Each number is 200 + 40 x the weight over its row's rms, rounded and kept within 0 to 999. Layers, rows and columns count from 0. The size before them is the row's rms in percent of the matrix's.

# layer 8 MLP gate, 768x320, rms 0.0408, rows 451-538, columns 80-159
096,183,223,209,163,246,249,167,244,229,162,251,175,277,216,275,247,116,192,220,237,207,190,225,206,249,182,243,229,220,248,186,162,255,274,296,142,272,158,196,211,194,164,245,212,273,256,254,240,181,212,229,185,187,178,202,205,183,161,192,249,175,188,171,216,222,194,182,227,165,195,268,219,111,236,204,189,80,194,202,215
098,191,183,210,206,194,191,151,237,199,189,240,220,161,208,214,194,144,261,177,289,238,277,171,220,118,143,259,190,147,208,161,205,208,222,252,224,218,268,274,162,220,171,274,203,284,238,184,97,207,172,208,125,158,197,187,227,199,208,213,161,201,177,189,149,162,190,199,205,160,192,194,202,180,175,172,163,209,206,195,239
098,207,149,210,218,209,119,208,241,236,243,283,148,236,173,182,194,226,129,198,229,246,227,279,180,152,173,278,267,154,189,137,263,187,210,146,246,198,225,174,219,161,184,219,185,262,196,240,230,229,292,172,137,252,147,221,226,166,175,222,199,229,210,188,235,190,150,262,255,281,260,193,192,134,230,232,175,241,194,242,230
098,264,256,269,183,153,243,258,197,190,176,239,186,175,227,198,217,203,169,194,222,214,174,194,251,224,129,167,161,209,269,196,247,157,240,202,213,287,173,244,260,244,188,166,151,168,169,186,283,195,216,241,203,168,215,259,166,200,233,185,287,198,234,212,195,228,143,224,235,220,205,270,240,197,259,200,152,219,189,184,237
104,196,192,259,230,185,212,214,259,192,180,278,246,218,236,159,217,190,197,157,233,217,196,229,173,145,186,210,171,262,197,171,221,200,145,150,55,209,149,201,149,182,179,196,195,149,203,211,278,203,226,208,219,217,184,161,223,88,218,171,268,271,200,158,215,191,197,211,282,189,127,206,242,167,169,169,226,176,167,181,230
099,154,142,228,228,239,207,188,172,184,260,234,216,242,172,177,99,224,244,182,191,123,139,199,172,219,158,245,180,185,151,209,200,190,223,162,185,225,202,265,204,204,221,193,221,175,172,157,277,199,163,191,221,210,226,179,142,124,293,140,269,180,216,183,164,90,229,224,203,151,224,214,230,164,246,166,153,218,292,161,221
100,190,215,192,135,191,238,175,184,185,223,230,210,161,180,195,229,140,145,222,250,204,231,224,190,192,211,223,144,192,217,305,267,262,142,160,229,222,231,199,209,192,109,202,167,207,216,228,156,179,202,317,234,154,181,211,184,266,245,278,263,193,200,200,206,206,206,293,262,253,127,229,107,151,117,185,148,180,127,165,226
101,181,240,223,172,191,197,179,186,243,242,184,122,212,261,175,212,148,211,141,212,222,231,249,319,261,187,193,200,200,246,195,274,88,193,162,139,242,160,122,205,163,200,184,203,178,170,203,225,199,178,196,177,213,233,186,169,285,288,185,175,149,186,181,248,275,195,248,221,212,199,162,181,261,243,209,184,229,217,200,213
096,290,199,223,161,208,228,253,225,201,185,177,217,224,186,199,178,176,212,219,235,255,190,227,180,256,191,263,228,181,201,169,138,144,215,232,236,283,187,185,250,151,245,157,150,227,208,139,206,235,212,209,217,218,219,243,293,198,243,228,174,259,181,252,183,183,235,200,229,237,214,161,199,182,288,192,135,200,253,170,274
102,118,254,167,173,231,161,203,126,166,213,217,170,252,272,226,222,194,188,134,199,192,208,237,229,237,261,205,228,240,252,178,149,212,268,169,177,286,157,321,126,187,123,265,178,164,204,191,142,251,234,225,276,215,165,203,269,141,204,166,181,224,248,283,196,219,232,202,214,181,151,249,227,164,228,250,221,193,187,189,225
105,207,179,167,187,97,183,223,234,243,124,155,249,163,155,216,206,266,174,197,167,171,165,193,205,246,267,151,169,221,129,148,226,194,128,185,240,148,169,209,300,192,226,250,243,215,198,213,268,243,201,184,231,190,245,252,272,234,233,203,337,186,254,179,251,182,203,176,266,248,247,194,229,167,162,205,201,152,134,193,193
100,221,177,226,195,268,161,175,217,234,167,231,224,219,181,199,138,219,219,229,231,169,186,169,212,218,163,169,225,204,186,204,179,215,209,190,188,200,171,241,213,353,197,158,221,168,208,282,196,247,196,217,232,268,208,142,186,208,260,226,153,228,209,153,218,164,246,158,134,173,259,232,158,209,164,187,250,240,206,215,161
095,179,197,252,143,229,199,182,137,271,260,260,154,213,137,141,159,227,210,188,250,239,196,212,235,262,232,185,212,195,206,278,237,147,175,179,131,174,235,146,242,210,248,152,165,113,189,208,198,267,158,269,249,148,201,232,246,233,275,186,240,239,191,211,151,202,148,247,209,253,209,337,185,195,198,207,223,273,236,164,239
098,227,227,262,73,167,259,210,261,266,186,209,145,201,204,203,255,276,211,200,215,216,258,157,136,170,224,170,187,181,275,167,209,203,217,222,127,175,224,247,204,197,166,195,185,233,235,134,269,261,195,239,217,201,261,219,172,228,190,133,229,209,190,199,251,167,245,130,236,135,200,237,272,230,196,198,197,225,237,187,179
097,201,255,199,202,193,161,98,199,225,166,221,181,156,177,175,223,128,175,215,201,209,197,251,216,217,245,229,190,214,301,166,230,262,205,184,173,155,203,226,196,178,180,197,179,173,208,230,179,185,245,214,314,216,199,156,203,141,173,184,183,185,202,191,303,222,276,200,250,184,147,183,202,231,271,216,147,210,217,257,210
095,216,218,227,185,134,223,170,240,194,135,159,177,216,229,210,238,123,180,212,249,187,206,187,144,250,123,246,152,200,192,255,245,207,219,229,139,207,224,233,193,221,207,214,192,159,175,232,194,256,171,160,208,154,194,136,238,173,178,184,171,158,218,197,190,188,147,198,226,234,297,202,234,185,208,198,227,196,153,216,191
100,202,262,204,169,278,201,179,224,159,263,208,173,151,207,154,255,234,203,237,177,192,190,186,180,176,173,176,265,243,235,211,187,191,186,201,174,206,260,153,188,261,196,179,211,227,217,219,218,211,146,229,310,196,153,184,236,212,188,341,172,196,257,277,210,177,183,159,300,132,220,142,204,239,222,153,244,214,226,164,217
102,215,265,259,160,211,220,257,149,201,173,191,187,187,242,220,242,181,138,180,197,227,184,236,172,248,217,225,261,214,305,215,176,241,273,220,208,233,202,281,200,225,259,116,180,206,174,277,164,203,147,248,148,193,255,201,230,174,239,215,163,156,162,171,195,184,206,189,226,191,176,172,148,139,156,229,166,282,162,239,208
106,246,192,229,154,218,176,222,177,136,200,187,138,236,214,226,171,194,191,155,204,187,170,180,226,281,200,196,259,224,246,206,192,141,183,152,205,163,229,226,152,161,162,177,219,242,126,235,283,225,141,226,195,187,252,159,202,224,207,202,204,228,176,216,208,173,283,215,238,155,134,167,156,156,200,177,218,204,225,278,220
100,254,241,310,242,201,259,259,183,246,232,129,236,113,104,208,183,299,133,203,245,242,218,244,300,175,204,248,174,238,228,212,193,199,272,206,262,198,177,166,181,227,153,214,231,210,214,242,131,180,232,209,277,115,197,222,229,210,179,245,215,197,214,202,220,232,209,193,196,189,172,192,119,186,223,218,240,244,177,224,216
102,248,209,226,208,167,231,152,193,207,200,235,196,229,135,285,244,194,132,218,222,207,291,197,204,234,199,270,221,199,191,171,120,208,210,213,230,202,156,169,172,183,207,169,146,206,127,222,169,182,202,170,203,214,195,175,197,179,209,243,190,176,178,96,209,171,219,144,202,196,242,179,152,167,136,164,213,199,221,212,246
097,144,214,211,187,148,248,154,174,220,167,221,159,104,209,165,188,189,241,247,190,160,191,248,218,187,211,142,87,167,167,240,226,141,256,206,213,219,223,158,262,221,141,137,139,178,170,177,221,199,212,178,181,158,246,192,212,194,273,236,259,167,155,165,158,132,284,228,209,282,250,232,168,118,229,178,178,238,204,191,135
097,204,257,226,97,202,208,129,150,277,203,143,174,208,187,94,176,150,173,213,195,231,196,222,206,176,200,249,213,267,235,182,185,222,166,297,202,198,226,233,159,180,167,124,220,255,178,148,259,151,207,216,204,126,204,117,273,155,201,175,236,162,237,176,225,202,175,169,192,150,222,254,198,174,122,195,163,224,246,230,184
100,183,214,238,158,217,173,145,217,236,233,186,189,274,205,200,271,268,202,153,227,247,140,167,220,204,184,184,268,155,260,201,156,209,208,155,273,189,193,266,195,193,235,186,205,229,205,174,228,154,213,178,169,248,197,195,106,230,266,232,152,264,155,276,238,198,260,153,238,195,164,183,228,198,255,153,175,186,264,170,199
102,192,131,228,258,162,211,180,213,253,212,265,199,192,211,158,238,166,191,124,168,211,173,270,153,204,204,138,259,222,199,159,193,149,181,182,212,229,208,216,173,215,163,187,193,218,213,205,207,165,124,176,164,240,215,235,235,188,265,220,222,278,184,190,216,176,183,258,245,222,244,149,226,168,249,210,257,230,204,188,172
097,285,183,197,149,220,235,112,159,199,190,193,198,190,200,134,232,216,202,238,209,143,155,119,234,176,236,156,202,206,241,201,243,180,184,170,185,124,212,205,262,193,182,185,215,187,205,192,243,162,168,194,183,192,215,175,187,228,134,235,160,140,172,125,194,214,214,228,198,188,139,131,94,168,196,224,209,226,227,196,248
101,226,192,226,129,251,222,173,255,225,147,223,237,244,191,234,254,192,162,223,236,174,180,203,188,186,150,164,221,173,210,143,238,183,220,252,182,192,217,211,230,136,231,267,211,165,153,200,174,263,174,176,170,241,185,212,258,228,280,216,208,221,187,130,265,160,181,221,252,190,235,159,254,183,190,223,200,114,199,203,226
098,211,113,212,263,139,199,190,162,197,210,204,221,210,176,156,208,218,188,213,198,109,207,270,253,176,285,284,235,260,194,243,129,178,204,279,125,169,183,191,231,169,240,203,178,103,240,218,219,169,149,249,145,193,232,207,267,222,238,160,234,214,116,229,268,254,261,175,180,163,240,225,256,208,272,185,217,250,171,183,176
102,105,216,218,194,243,206,190,232,185,155,281,182,154,174,260,129,233,156,240,180,299,190,182,261,221,165,198,221,269,182,230,209,141,234,153,177,229,183,229,161,197,212,239,222,199,212,204,231,205,220,196,240,174,226,224,237,155,217,163,188,227,211,255,312,175,210,205,196,253,187,230,215,182,179,186,275,234,221,186,207
098,196,217,162,203,199,215,191,222,213,244,222,163,176,201,179,183,239,211,250,223,198,246,212,157,229,263,169,201,236,182,170,226,162,234,154,238,158,192,193,193,266,202,202,235,205,165,170,242,189,204,214,236,267,249,122,215,232,199,169,187,177,206,200,249,166,173,223,263,167,225,248,239,235,181,243,264,131,222,143,183
097,180,236,243,250,194,243,220,168,234,224,196,193,161,183,235,175,182,179,329,173,278,250,211,204,216,185,208,134,234,253,241,251,220,249,209,192,268,200,193,299,242,290,183,150,177,127,213,225,208,183,236,227,130,149,225,247,171,239,199,247,198,224,170,208,163,126,222,244,159,293,260,128,163,239,230,305,271,206,255,203
099,289,217,182,186,155,226,176,241,187,214,195,190,180,226,153,199,174,262,212,211,214,215,180,139,133,219,232,168,209,217,155,175,224,192,159,168,138,259,237,169,187,152,184,282,145,261,152,196,253,208,222,134,212,160,167,201,140,210,214,227,195,154,158,193,181,217,180,196,238,173,190,239,194,237,199,187,195,224,238,207
099,246,210,201,199,136,271,210,206,201,249,229,240,150,152,219,223,192,144,201,175,248,227,158,187,239,164,284,219,230,204,232,155,206,220,225,269,256,202,205,183,192,172,182,187,212,182,151,220,195,218,211,159,226,226,138,168,128,215,191,171,152,276,165,225,101,201,171,235,212,209,182,137,279,227,208,150,112,188,204,125
100,201,246,168,150,238,238,268,253,136,156,246,200,202,236,223,214,177,255,173,176,226,255,204,203,195,208,193,203,206,153,126,229,235,282,218,278,290,239,238,196,135,220,235,257,199,169,191,258,151,192,193,302,109,164,156,208,185,164,242,142,173,125,156,221,160,178,207,190,179,212,183,195,227,163,208,212,210,171,169,142
100,254,145,223,138,257,173,126,263,191,198,215,193,169,208,242,306,230,156,104,193,173,160,166,150,221,213,170,153,185,228,203,239,189,204,186,186,260,181,225,212,208,210,158,203,208,179,135,176,175,236,138,192,210,313,218,141,257,213,199,181,189,156,202,179,274,183,249,171,196,149,158,175,171,255,196,204,208,175,210,186
098,232,183,184,175,244,204,226,239,186,241,213,202,217,185,173,162,175,208,182,225,170,226,237,195,171,219,192,248,211,287,174,189,194,251,269,218,178,201,153,239,187,187,243,158,198,188,171,192,193,259,174,230,189,157,191,231,218,196,134,261,221,123,211,202,212,211,154,197,198,216,195,180,193,182,201,163,245,220,143,248
101,196,197,165,190,214,197,244,186,171,273,211,174,147,191,233,235,166,174,255,187,207,169,171,193,249,275,148,232,210,176,276,152,202,227,207,148,163,109,275,169,256,189,205,160,207,231,227,235,218,152,250,167,119,211,153,195,235,145,181,214,259,209,172,149,156,209,187,206,176,196,171,155,178,263,191,174,145,185,145,244
096,233,266,223,203,158,227,160,206,189,270,251,204,161,138,259,303,141,184,180,280,230,187,213,255,198,174,269,221,223,292,197,190,220,243,234,237,190,251,221,227,229,236,212,207,182,231,195,242,150,248,183,264,233,255,186,219,176,216,161,222,177,219,230,303,183,195,181,153,126,172,143,189,193,214,208,157,174,168,241,206
094,79,136,237,236,215,206,170,202,220,208,269,185,194,183,168,116,185,262,219,242,149,207,193,166,130,206,251,235,211,145,194,167,182,172,157,245,146,162,241,196,196,171,249,225,181,224,216,205,209,217,223,197,215,164,185,191,133,201,199,260,254,294,214,185,216,220,221,253,174,224,243,158,130,210,198,202,191,219,111,227
105,216,193,174,250,163,269,227,189,193,236,245,261,220,181,196,166,187,238,210,209,172,133,185,153,185,169,325,147,202,157,254,225,203,203,245,187,250,198,191,189,224,286,161,142,256,239,210,285,154,327,196,273,177,242,218,255,168,213,250,202,213,220,166,180,200,264,287,208,257,161,229,260,145,237,233,127,218,157,114,120
104,163,209,227,205,200,196,262,203,202,227,247,196,253,164,225,255,179,217,154,240,168,196,254,262,167,215,218,216,203,188,202,169,245,227,92,204,216,276,207,270,223,180,217,155,179,231,202,215,158,179,240,199,172,190,200,178,213,150,179,227,292,174,235,238,180,270,187,134,171,188,221,155,205,161,220,158,224,181,147,178
101,228,203,192,136,262,235,197,185,241,214,178,256,138,172,161,249,195,214,179,241,143,170,279,185,212,174,216,182,186,302,185,229,216,215,233,239,182,221,238,190,180,155,189,235,201,246,182,246,231,172,166,198,142,256,204,221,196,240,175,191,223,283,200,239,169,216,250,206,173,223,176,238,253,194,214,198,182,175,239,113
112,204,189,232,168,227,185,210,218,183,235,186,170,172,236,258,265,246,194,188,204,197,204,197,145,236,179,259,154,269,152,161,205,246,170,222,209,261,180,237,248,197,169,264,186,214,212,250,232,292,107,196,200,169,247,232,250,213,305,269,219,274,192,182,102,176,185,258,158,186,233,224,207,158,237,173,170,189,246,188,183
104,178,208,187,178,240,135,233,138,219,183,254,138,176,205,211,171,198,191,252,242,157,167,178,205,168,129,115,139,287,180,235,197,238,152,231,152,207,233,162,214,210,162,275,214,202,178,200,295,243,224,177,102,139,203,209,274,176,273,177,199,178,212,179,169,152,156,227,179,197,227,212,183,137,195,207,216,208,75,129,196
098,188,247,240,170,188,172,186,217,289,164,272,227,189,188,235,250,194,126,264,224,163,148,245,115,250,124,168,190,254,288,145,233,226,185,138,212,193,202,201,165,295,184,165,199,210,210,297,181,155,256,155,117,231,213,178,188,243,143,108,126,254,243,244,268,258,207,220,223,238,219,253,172,162,249,203,157,248,158,202,186
097,161,171,209,160,127,191,172,256,139,211,210,78,199,224,248,153,212,220,174,253,176,142,233,178,202,182,192,246,253,235,172,179,249,193,133,208,215,220,217,161,201,181,202,211,139,140,183,184,239,207,228,151,213,178,182,129,230,163,250,218,257,197,200,193,236,219,180,229,220,226,193,59,173,243,185,146,196,221,154,276
095,209,180,234,180,136,282,158,125,192,221,251,222,221,139,177,249,169,149,200,210,141,253,200,163,213,151,292,199,205,187,190,192,207,167,176,159,248,138,257,138,194,208,205,230,118,238,211,175,227,170,198,167,250,259,177,233,225,217,212,206,161,267,228,166,212,187,227,185,165,285,210,158,215,197,198,188,165,203,231,172
097,153,284,228,200,205,158,211,203,216,237,211,175,228,207,223,187,280,190,217,216,129,213,216,146,230,281,216,214,199,191,204,182,228,160,140,262,158,189,174,277,207,220,195,174,146,180,189,186,282,191,176,161,149,226,257,230,172,199,174,140,243,223,273,248,218,211,192,160,270,182,257,217,231,207,257,137,203,255,179,206
092,216,179,157,191,226,216,212,196,230,161,232,150,172,206,206,199,205,253,196,175,164,172,244,190,277,140,245,169,198,293,114,238,267,122,236,192,144,152,195,211,167,227,187,263,134,114,275,246,213,158,212,163,269,146,221,138,237,223,200,278,227,200,197,202,223,203,154,210,163,139,211,201,267,221,174,255,140,232,187,315
101,223,198,167,185,155,215,170,194,186,183,222,240,181,157,228,196,210,235,230,203,188,229,288,171,263,244,254,223,248,208,192,191,203,262,158,240,204,218,187,198,212,213,191,193,119,174,169,169,208,191,212,196,217,242,204,142,132,212,195,141,236,192,164,180,215,265,219,261,192,199,242,212,133,267,144,254,182,196,197,199
102,192,182,167,221,219,219,145,229,274,147,204,194,245,183,120,140,182,204,175,267,166,259,206,254,178,251,225,255,222,184,171,207,224,182,233,237,223,278,188,180,188,209,186,193,240,180,250,280,175,189,161,154,187,233,149,152,205,180,198,251,235,190,283,181,171,274,185,158,215,159,236,250,234,199,196,152,172,205,96,224
102,175,217,155,203,122,210,202,223,216,222,290,202,143,186,179,194,186,130,211,165,177,214,142,150,193,297,205,275,257,220,223,180,187,174,222,220,184,288,205,164,231,237,360,193,154,181,256,207,156,225,243,233,222,193,140,230,141,246,251,120,148,232,233,164,190,171,201,224,227,276,234,120,146,167,219,202,200,151,118,171
100,247,190,210,155,142,204,150,128,169,217,237,209,149,166,226,172,113,219,221,224,210,262,150,187,176,224,197,201,217,194,212,282,131,217,134,110,223,201,243,208,165,178,215,161,220,165,187,213,197,196,208,201,193,147,222,197,229,285,216,189,188,161,282,234,256,170,269,210,165,212,252,178,157,258,158,192,196,210,153,233
105,164,214,295,188,238,207,253,142,239,304,220,127,167,137,193,182,172,130,247,225,185,235,207,212,230,184,159,174,197,224,168,199,211,119,231,219,191,227,123,162,254,187,219,203,205,141,252,244,228,193,223,170,165,169,181,209,261,223,180,246,215,165,180,189,179,200,205,232,223,161,240,158,164,181,225,303,205,221,194,243
094,201,236,191,192,166,189,196,200,186,185,181,227,235,201,259,206,192,202,228,194,169,197,196,249,240,212,202,215,257,205,245,184,207,170,150,198,204,111,150,254,263,262,221,228,157,165,210,187,182,241,271,184,198,167,265,208,250,232,178,191,266,212,226,205,212,235,200,218,275,227,150,165,317,244,226,164,141,162,210,197
088,248,185,192,205,117,218,266,227,193,254,184,215,198,238,197,216,116,199,230,147,202,201,255,202,300,183,207,188,182,189,177,279,253,197,180,256,186,232,237,129,127,163,203,184,219,187,179,144,196,203,130,198,238,245,129,188,125,201,207,142,233,212,228,174,205,208,244,242,143,189,242,190,228,242,177,174,106,207,229,234
100,216,203,223,261,230,191,107,227,167,273,182,263,204,155,213,223,174,176,194,270,165,148,221,206,285,187,243,161,186,228,239,192,220,185,160,132,175,149,224,184,228,181,157,204,136,208,174,231,172,223,148,199,181,214,216,140,195,285,124,263,277,166,202,171,108,245,230,203,226,215,150,152,193,177,252,182,241,218,191,265
104,184,197,159,205,95,159,101,212,220,314,211,144,202,221,197,193,165,180,124,222,220,213,204,271,170,185,214,202,202,82,221,215,220,213,224,212,208,263,228,255,258,224,186,216,191,207,192,243,242,194,194,194,113,225,223,272,193,241,237,171,160,203,175,191,210,152,221,186,187,217,249,182,162,249,148,149,189,148,159,300
097,179,210,185,232,245,263,223,121,205,231,175,199,181,178,222,198,256,221,189,193,167,181,187,95,248,143,206,208,186,198,187,196,175,194,224,247,231,129,217,197,150,159,234,231,201,172,183,224,247,225,186,235,223,225,254,193,217,225,254,188,137,153,153,257,119,254,212,240,217,188,195,186,213,184,243,212,138,221,218,201
100,159,176,142,145,160,175,283,245,184,210,232,119,224,243,219,150,140,203,116,217,237,234,174,214,228,207,138,188,244,208,254,174,187,174,198,142,206,251,208,198,202,122,147,156,262,152,210,209,207,255,163,154,221,220,207,168,214,218,262,146,193,207,187,206,232,228,238,164,197,205,293,234,143,227,222,166,187,112,197,234
103,133,180,199,236,209,207,203,251,178,241,166,189,224,203,228,249,221,278,205,150,267,206,199,245,190,274,305,237,238,190,183,233,222,147,250,176,238,215,223,201,135,86,196,204,271,183,178,160,212,177,133,280,132,276,160,160,147,193,173,266,148,161,264,278,158,236,131,253,202,248,158,235,201,273,161,139,195,253,243,215
093,242,244,238,160,152,233,148,269,179,168,191,215,151,206,183,254,233,257,159,291,220,283,150,171,153,173,273,236,176,220,123,125,274,299,235,212,185,153,277,169,221,200,235,160,195,182,163,144,216,170,214,176,157,125,209,222,200,181,271,140,189,176,200,241,207,227,212,180,198,235,204,170,255,183,249,202,215,163,212,265
105,140,202,138,238,236,228,217,218,235,190,190,183,160,172,235,189,158,198,246,205,232,262,110,234,310,223,211,178,212,155,251,153,208,140,213,143,206,201,209,282,174,180,213,184,239,198,145,275,196,237,196,251,234,185,271,239,169,132,194,125,195,237,169,216,210,187,183,189,218,224,237,220,232,160,205,233,207,201,214,193
100,223,190,219,192,171,179,228,241,242,181,184,175,151,203,192,151,226,197,204,198,214,117,205,174,202,201,200,200,185,228,204,155,158,176,213,226,235,144,224,233,179,157,229,232,168,215,249,215,191,133,237,128,178,179,183,238,236,225,264,119,256,295,224,251,216,165,213,260,233,188,269,248,124,277,195,266,164,234,204,233
100,161,175,212,170,213,137,174,199,230,216,181,180,207,235,214,255,192,163,195,220,139,208,174,143,227,191,164,224,262,168,230,219,241,171,149,233,199,223,260,328,212,155,140,220,242,223,207,119,242,207,253,178,224,232,214,215,243,220,145,235,129,221,276,296,194,199,175,308,225,254,164,248,189,166,229,193,179,170,170,234
095,268,258,230,253,187,227,234,162,169,175,161,219,208,223,195,218,221,288,199,200,179,193,159,171,261,170,271,202,200,166,168,183,181,143,216,217,259,182,267,180,228,249,163,253,148,131,193,258,225,175,188,173,229,235,193,160,232,185,206,226,230,204,174,214,80,196,181,212,167,193,147,168,196,216,165,200,250,242,206,231
099,157,249,137,185,203,269,163,205,220,228,207,201,193,202,163,219,246,222,107,254,211,241,220,200,218,271,226,236,231,207,160,203,243,232,110,233,143,184,302,194,193,238,172,166,214,214,229,146,186,164,179,162,168,243,256,167,195,205,146,202,195,288,154,208,201,251,208,265,197,132,168,229,174,176,139,215,186,181,228,169
100,204,148,177,174,175,254,186,209,168,224,181,199,282,192,180,254,240,245,182,199,263,173,171,241,249,184,228,229,196,139,227,250,220,217,244,235,231,164,300,208,204,175,209,283,127,195,199,211,183,221,157,156,204,196,225,196,119,265,144,155,258,220,253,224,206,133,156,200,202,159,188,219,222,247,232,251,134,204,231,223
103,211,197,249,149,255,264,103,185,232,219,264,152,240,163,148,141,171,123,171,293,174,244,243,237,160,153,257,279,260,125,200,163,217,143,154,178,134,234,147,160,108,270,161,231,218,222,180,189,266,191,214,199,254,195,203,247,222,190,280,244,213,182,202,281,207,189,253,213,211,185,244,143,194,194,198,212,145,140,147,226
107,226,174,134,170,116,174,171,228,244,193,215,185,191,226,178,240,263,184,195,242,224,184,221,185,177,239,198,173,198,244,127,226,211,256,178,257,221,191,270,226,171,196,255,233,239,247,198,255,248,208,262,173,190,197,112,211,240,255,185,237,196,186,262,277,234,290,196,183,229,79,203,155,212,209,176,246,286,192,255,143
095,233,272,266,178,190,208,134,213,143,267,239,202,196,260,176,170,201,145,224,269,139,198,199,185,222,182,159,196,196,207,130,184,198,207,205,230,197,211,164,143,217,157,202,223,174,217,173,203,219,254,189,154,246,133,130,149,228,154,257,226,191,198,211,235,223,212,250,168,217,227,201,223,226,193,180,201,182,218,204,179
098,154,213,231,204,130,208,255,185,240,178,223,213,153,211,247,183,288,202,276,187,213,184,207,267,226,239,159,148,224,91,232,227,156,227,161,209,199,183,215,211,228,197,181,230,87,146,218,215,182,188,206,170,243,215,270,192,231,137,161,228,133,205,228,187,171,193,267,167,179,172,176,227,110,202,202,191,248,135,181,170
101,246,199,198,231,271,218,197,247,196,145,190,206,123,217,241,164,173,151,187,192,129,178,212,218,244,150,281,211,212,248,179,225,228,206,266,272,173,171,205,162,273,224,120,247,238,279,196,247,162,305,175,185,140,187,227,277,143,168,216,110,288,200,168,185,180,168,208,132,275,259,169,134,213,252,235,215,252,185,219,167
098,240,200,303,197,179,265,181,127,210,221,183,229,176,187,200,258,303,204,203,284,143,137,164,191,180,199,191,134,261,200,195,178,196,221,203,173,164,220,243,275,224,161,223,213,193,242,255,214,139,230,233,144,164,177,211,144,273,168,163,227,110,224,251,184,215,170,178,187,152,177,180,182,179,237,214,224,233,192,111,219
102,238,199,219,237,167,244,202,116,178,245,215,212,244,202,172,201,183,172,145,228,268,160,194,202,259,206,268,155,126,187,160,185,179,169,155,241,190,138,228,217,227,207,208,223,157,188,165,232,185,164,223,189,175,151,213,281,138,145,240,186,151,202,143,272,180,182,200,187,206,192,205,220,206,207,229,186,168,174,189,187
098,169,246,306,154,230,237,238,188,269,160,157,198,245,156,211,265,178,195,166,125,194,153,203,246,197,201,203,212,172,191,73,162,219,212,190,186,228,204,258,189,128,198,235,202,174,167,255,258,229,279,124,231,139,211,194,134,211,157,205,231,273,174,221,224,217,166,290,176,230,190,239,238,245,146,138,200,247,193,175,171
099,265,171,166,248,200,215,198,187,227,187,245,173,166,186,206,185,181,218,177,205,200,178,103,181,269,267,210,190,116,214,319,318,242,156,239,223,220,213,207,208,201,260,275,224,189,243,200,214,126,236,200,175,269,209,218,178,311,175,278,276,157,101,230,237,217,157,110,178,242,223,229,191,131,211,216,284,209,141,257,184
100,227,131,213,197,193,206,165,199,220,106,252,186,209,263,312,195,219,179,157,224,165,198,172,192,196,183,182,158,207,234,224,254,230,243,194,158,304,267,306,219,158,178,197,178,234,269,193,174,172,191,200,193,234,235,276,229,266,140,223,205,247,277,156,218,152,214,211,208,142,191,214,145,194,148,176,193,212,233,188,253
099,213,188,213,263,135,205,228,227,162,219,299,179,196,121,315,198,152,203,259,241,130,234,230,222,210,173,267,220,211,188,228,220,187,136,211,211,218,171,236,248,218,172,139,167,177,177,220,215,203,193,168,215,213,133,187,206,255,245,205,175,141,180,193,200,222,222,170,200,183,312,156,219,198,220,214,195,139,222,205,274
099,295,175,195,195,143,258,203,240,192,142,247,177,236,226,131,148,298,207,212,217,165,150,252,231,201,238,167,203,210,265,178,177,210,177,159,218,181,121,228,153,173,156,263,227,177,228,230,149,196,223,176,134,158,241,241,291,214,195,185,176,231,185,242,212,231,222,180,262,178,165,191,222,222,251,191,205,162,166,238,260
103,175,235,207,206,242,155,185,210,237,241,238,146,183,195,220,202,209,187,230,169,217,173,130,158,199,209,190,171,215,227,249,149,204,237,193,186,219,182,197,218,236,196,161,170,235,245,228,223,187,257,178,146,243,236,260,234,230,221,101,218,250,209,195,216,196,201,116,178,264,242,236,219,186,184,174,156,187,216,194,122
092,201,201,245,263,188,171,180,190,267,196,241,199,117,154,221,215,157,264,146,141,221,178,264,151,194,131,253,218,205,139,185,209,179,185,168,183,248,152,173,207,226,231,195,142,221,181,163,236,173,206,223,208,251,211,277,220,204,192,288,246,331,217,194,167,224,209,203,204,206,155,204,188,144,212,244,125,167,274,236,170
097,144,212,225,219,220,192,212,201,227,151,254,222,173,141,236,244,305,134,248,166,143,175,201,199,234,190,201,246,143,211,176,136,222,179,234,169,148,144,263,256,233,231,214,215,202,170,201,163,234,138,210,249,192,237,233,187,190,188,180,280,201,228,194,243,168,250,208,211,218,291,205,167,243,197,204,199,208,304,189,164
103,263,180,208,114,157,318,248,245,185,179,209,188,229,203,159,221,286,198,207,209,197,158,235,192,249,219,244,174,242,224,219,207,223,146,208,184,181,200,191,227,210,197,179,205,170,220,257,185,186,235,186,179,148,225,182,214,266,196,263,203,197,239,159,150,206,207,187,213,189,209,161,209,179,296,209,253,145,177,241,254
100,198,183,209,243,214,181,244,215,156,205,244,146,106,196,228,140,134,199,145,202,106,210,218,209,184,215,178,172,223,158,208,278,148,234,142,180,156,213,246,202,276,260,265,199,164,147,193,272,177,172,186,270,244,184,189,173,155,208,179,279,182,186,210,156,184,238,226,187,150,163,216,215,231,270,187,197,149,207,221,253
102,210,107,200,207,260,268,185,242,152,183,246,177,211,187,185,165,206,202,212,189,219,177,183,157,203,187,210,192,205,232,215,186,232,121,163,179,168,158,236,184,191,227,183,182,210,226,215,254,209,282,223,187,134,222,309,210,241,185,219,207,232,180,211,179,154,179,216,198,144,143,213,175,221,252,204,206,234,216,115,230
101,241,207,188,245,195,229,217,186,159,216,169,191,111,152,170,319,142,286,212,131,198,212,151,149,229,226,201,139,167,216,173,173,220,175,279,204,218,160,155,223,178,232,150,203,201,154,155,200,180,173,206,293,172,216,168,182,237,180,204,255,187,272,225,276,219,242,205,268,174,137,183,168,171,123,221,222,176,257,181,248
099,216,212,161,149,222,277,177,194,172,209,239,174,283,193,264,220,177,262,209,252,162,247,216,159,210,152,268,198,190,147,193,201,196,154,133,156,266,218,186,198,217,126,187,225,247,252,220,174,219,229,191,264,146,263,161,280,203,223,241,163,124,191,178,189,110,215,223,216,183,216,157,173,137,202,235,188,200,160,189,159